Part of a small language model's weights.
Size: width 128, 3 heads of 64, vocabulary 512, 2.2M parameters.
Architecture: RMSNorm before each block, no biases in attention or MLP, untied embeddings.
Each number is 500 + 25 x the weight over its row's rms, rounded and kept within 0 to 999. Layers, rows and columns count from 0. Numbers have three digits each. The size before them is the row's rms in percent of the matrix's.

# layer 2 MLP up, 512x128, rms 0.103, rows 428-470, columns 64-127
097:510488509521534510525512514484493523536475497503510508494473497510521480499470517532514480491514494466483529546494483493485479468476500500445522492498527516491505506498456550503504514510522480
106:472476480513474496532496478526497514515495509538556465501498509506487507483471514520520467506465454498485547548486456519499511476467537496479504497539508514481493473468489503473498489522496478
108:476514489537490497480491480509518490510476508495467553507474496485504519492433497500479487486499472491450484512503540502525461505502491532473468532467500561510505539546541516462506517519493479
104:501527479513510503506541507561493493543480504478514495572457495542490460499497480512494437464507508516493523496480521489497481474484522479511502489538535503498501487506460500496511464510533495
111:488495502494495492533495468532498509501470473526526529476498520499518473544458506498491483462521469500500514507498499511480475518511487513537524439524513509537516511456510463510475547498491483
110:515509534509517530518495457473519507503512487458474537515494452490488509491481526510508492492527461474493525484491525517509505522475488491561486518519466471511552529468521511539490469486471494
110:488477502483472512563509455521504496445516529479485529530510523505487530483483492525506529487454509498463501524495538514495458488501455523512482478509517496477519520467502510498457538525472469
096:490490527490482485523554491456557535485515486478455533482518465470450523470455506515475485513500538487468470499510518533569487473484498486514464466489478512481509533484518470474519475559497518
070:522469496476454473572503466512529525491530489485523534510532491470533507466432491484479517514492477515440461486503508477487475500520473515513513516525486497471478530501483468512521511498459493
101:478511458533538507500502509490491500512507521516504469481519494543542480479483504538496453501452491458489538534528525499498470478512493469499493435490514496513512540487499512530529470508479512
088:532528503510515497526535506474515518495516489483468523488508473542495538531498538485500464456486485486500465475504511530538491520457498495522496525487494511480549476508486504452528534479459478
092:499509503502529537504555489527494485493516519489508541499478476523506480470459481501530522502468523526506497523467483524505516490452493543469489539480448482484508484473495469432472491485536488
100:528454506499521458507510508520544491506485503520484492465542486551512520537465477495534493507467498471491524491460473519518482516489557534482503531496489505511468500463490501507547510496504501
101:465525527491504551509510526466510514533492512486459543515498438536516455504490527507501492471481508498468547522496520498525461523509471537469459510522455505523483517517535512466487497473449471
078:531519520480492540493519449515531514495530501499502499493497495481522510527484489495468443509509468506498446492507544555484490485498541502477514494503495517533527479491504524505518534476539491
086:500488506498488493537528475502519501526527505455525518524494490464521503469477542491484462526495495567484478466486516533529510490507526542505479494554485538449501492533531468477516510463519494
094:523476506478499422507534487484502525485476472482496500510517488532468494518470474472466497516434487486486466494543475515549508505510490498487501538569497515431510491492498493486513531484484497
117:515513491476512480525569500469510502513483536552479487481508522481482459504488524506494492472492499483491534513468528510498502500489520480520459530525463523502502502489488457460486464444501518
092:472471461445488499513499485553546517476492494486532525520501523498540480534482538522485480532478454463513514505472538489505475514458513522502471474490490498509546496499481459487463486474466514
114:467516507516490460571515477513572515524521510516540513492527492472513499503484543499492507441469464492498541469479534485530476534490504541479530497523501512515499455491490458453504511500469475
112:534517447488526447502497508508569544518496492460503503501514499511455450481483483454506470488482468506465544506492489493540513506473509490537522467483464483480519470507518494508516499514481551
102:445504490426508490500519483496509500426457512530466499474476552499513482522486508526491495543482537499491475454526471516521454475504509520514485464532465531469514520516509495463509497485510525
103:524484522485516519514569526526533534482474488483483478529467466497488497506471498465457502491516508466497524482481539551537495489489469466479475464464496503485472556462472500481500508491440494
112:495465505549526541551511504523523518506494481462485524484485506527467465467510529485509502492506496489487521515460513519538453467518530474468479493484469498518487487522515548517468515497477484
090:499490492525484487516490522515541480519468529502516497473452523546487497523459511510531457502465491501485474555474497495524507514508504538492493512502462490506547465524492523494499454493500514
100:516542442517472491518498503483507526501493509483506490485510472518478548485464519486517479522465461500509523531493494494483417535481540541468509519524504474505483502525459526487495459526501509
103:488561456514480507535521513512551485476476534523496467517518521495507508466444503488455501517450474508501465489490532484507490519515474533499486495550484470478482468511530477518524509474532486
042:491499486486477541560514521519532552496497479495516504530488486503506467471434516498481495509475516495454519517488469498530494504495525486503477503515479514474520493477539459473498507467474489
080:469500469536461534522558493491479504504477506465461483499489541514481485479465477462496475499500480502472523481510509490477474478491495489457486515497474499471481488519530464517463499473476531
104:473535486503515530539540437525500529512505481489531516562510480518529516519493500511490519482508517476471481497480524501494469514481488502529495475530488500494535493522528479488484497531482498
083:489454471521519513502499498524485508498464486486475474466480511537470513506506498529454496512492461496489494547498502472479513564489525503495503495507500545497513509540537485505494512515510493
111:502486498501463496524557546494552517522509461501461506501473485532466516471477504487481502516473551521489485474549521467535499487486494488504472456546456503474497501473491473472531479538487503
094:504492478465507510500509487509497524522547535477493514518508482486504489494498488470490483492502486510509517517531519488501479506495533526514541532489472545491505518492502534480484476507522483
090:500502523504510523494488478502494518515469498511543472544519511505464482520511527501495448514457458482453506539500504489510496532494524538538479486511497477497536460515487510510498519488495529
098:496523495495509514534531449477503486476506488538525459467527494442460543500513496504513473514468486514472476521522535482506511530470491470517480543535490517493502454518488500523517550479491470
110:503474470532493524566517524507485538515499499512503549521499462497502477481490504509499489456519511515477540541497449488522488463495506462476523481483482485474478524517476472461514468476505521
084:484506501504473527530506521519496540455514439448491500498482519485501461514526497497528520462502524459468522485498484499514448484506526517493475517529533514456490536482513483467509532466476493
100:487492500516482424508526505530538475528517489485497497554497537511512546492488502502485517525474474514497516495470522560521507483481489531480502503511472500473543518447484484491454485505477483
098:489525490531488515546514485522525480503514462520496550499461462487526494513481550491513494473530480513492483480552462486480496477507484487492492523496471506492530484523530462523476537461481507
099:514503438538509509536509525507512491480463514499530493500486517483543492529480517491519514490469490502446528509485560551451510463481482463524490495500482516518526499456521477480490552507516544
095:482490523510502476507532537472515505484528478480494563494545531514466502495479442494489490505466501462482520463506497498545500481478477474512508490536483507473542518508543538468474507505495516
094:513507525473483463504502518472489456526466478479473553488517547507505528482485497478528485517450455475485493459510446538494496527527524491504507482499511514497485546530545512483506489498479549
111:500465502513506482490517462531506498509470494532510518557451511476475506542498531476496482479541495453500475497489476517521500493513537478483485468461469522466479502515506477480495488523513506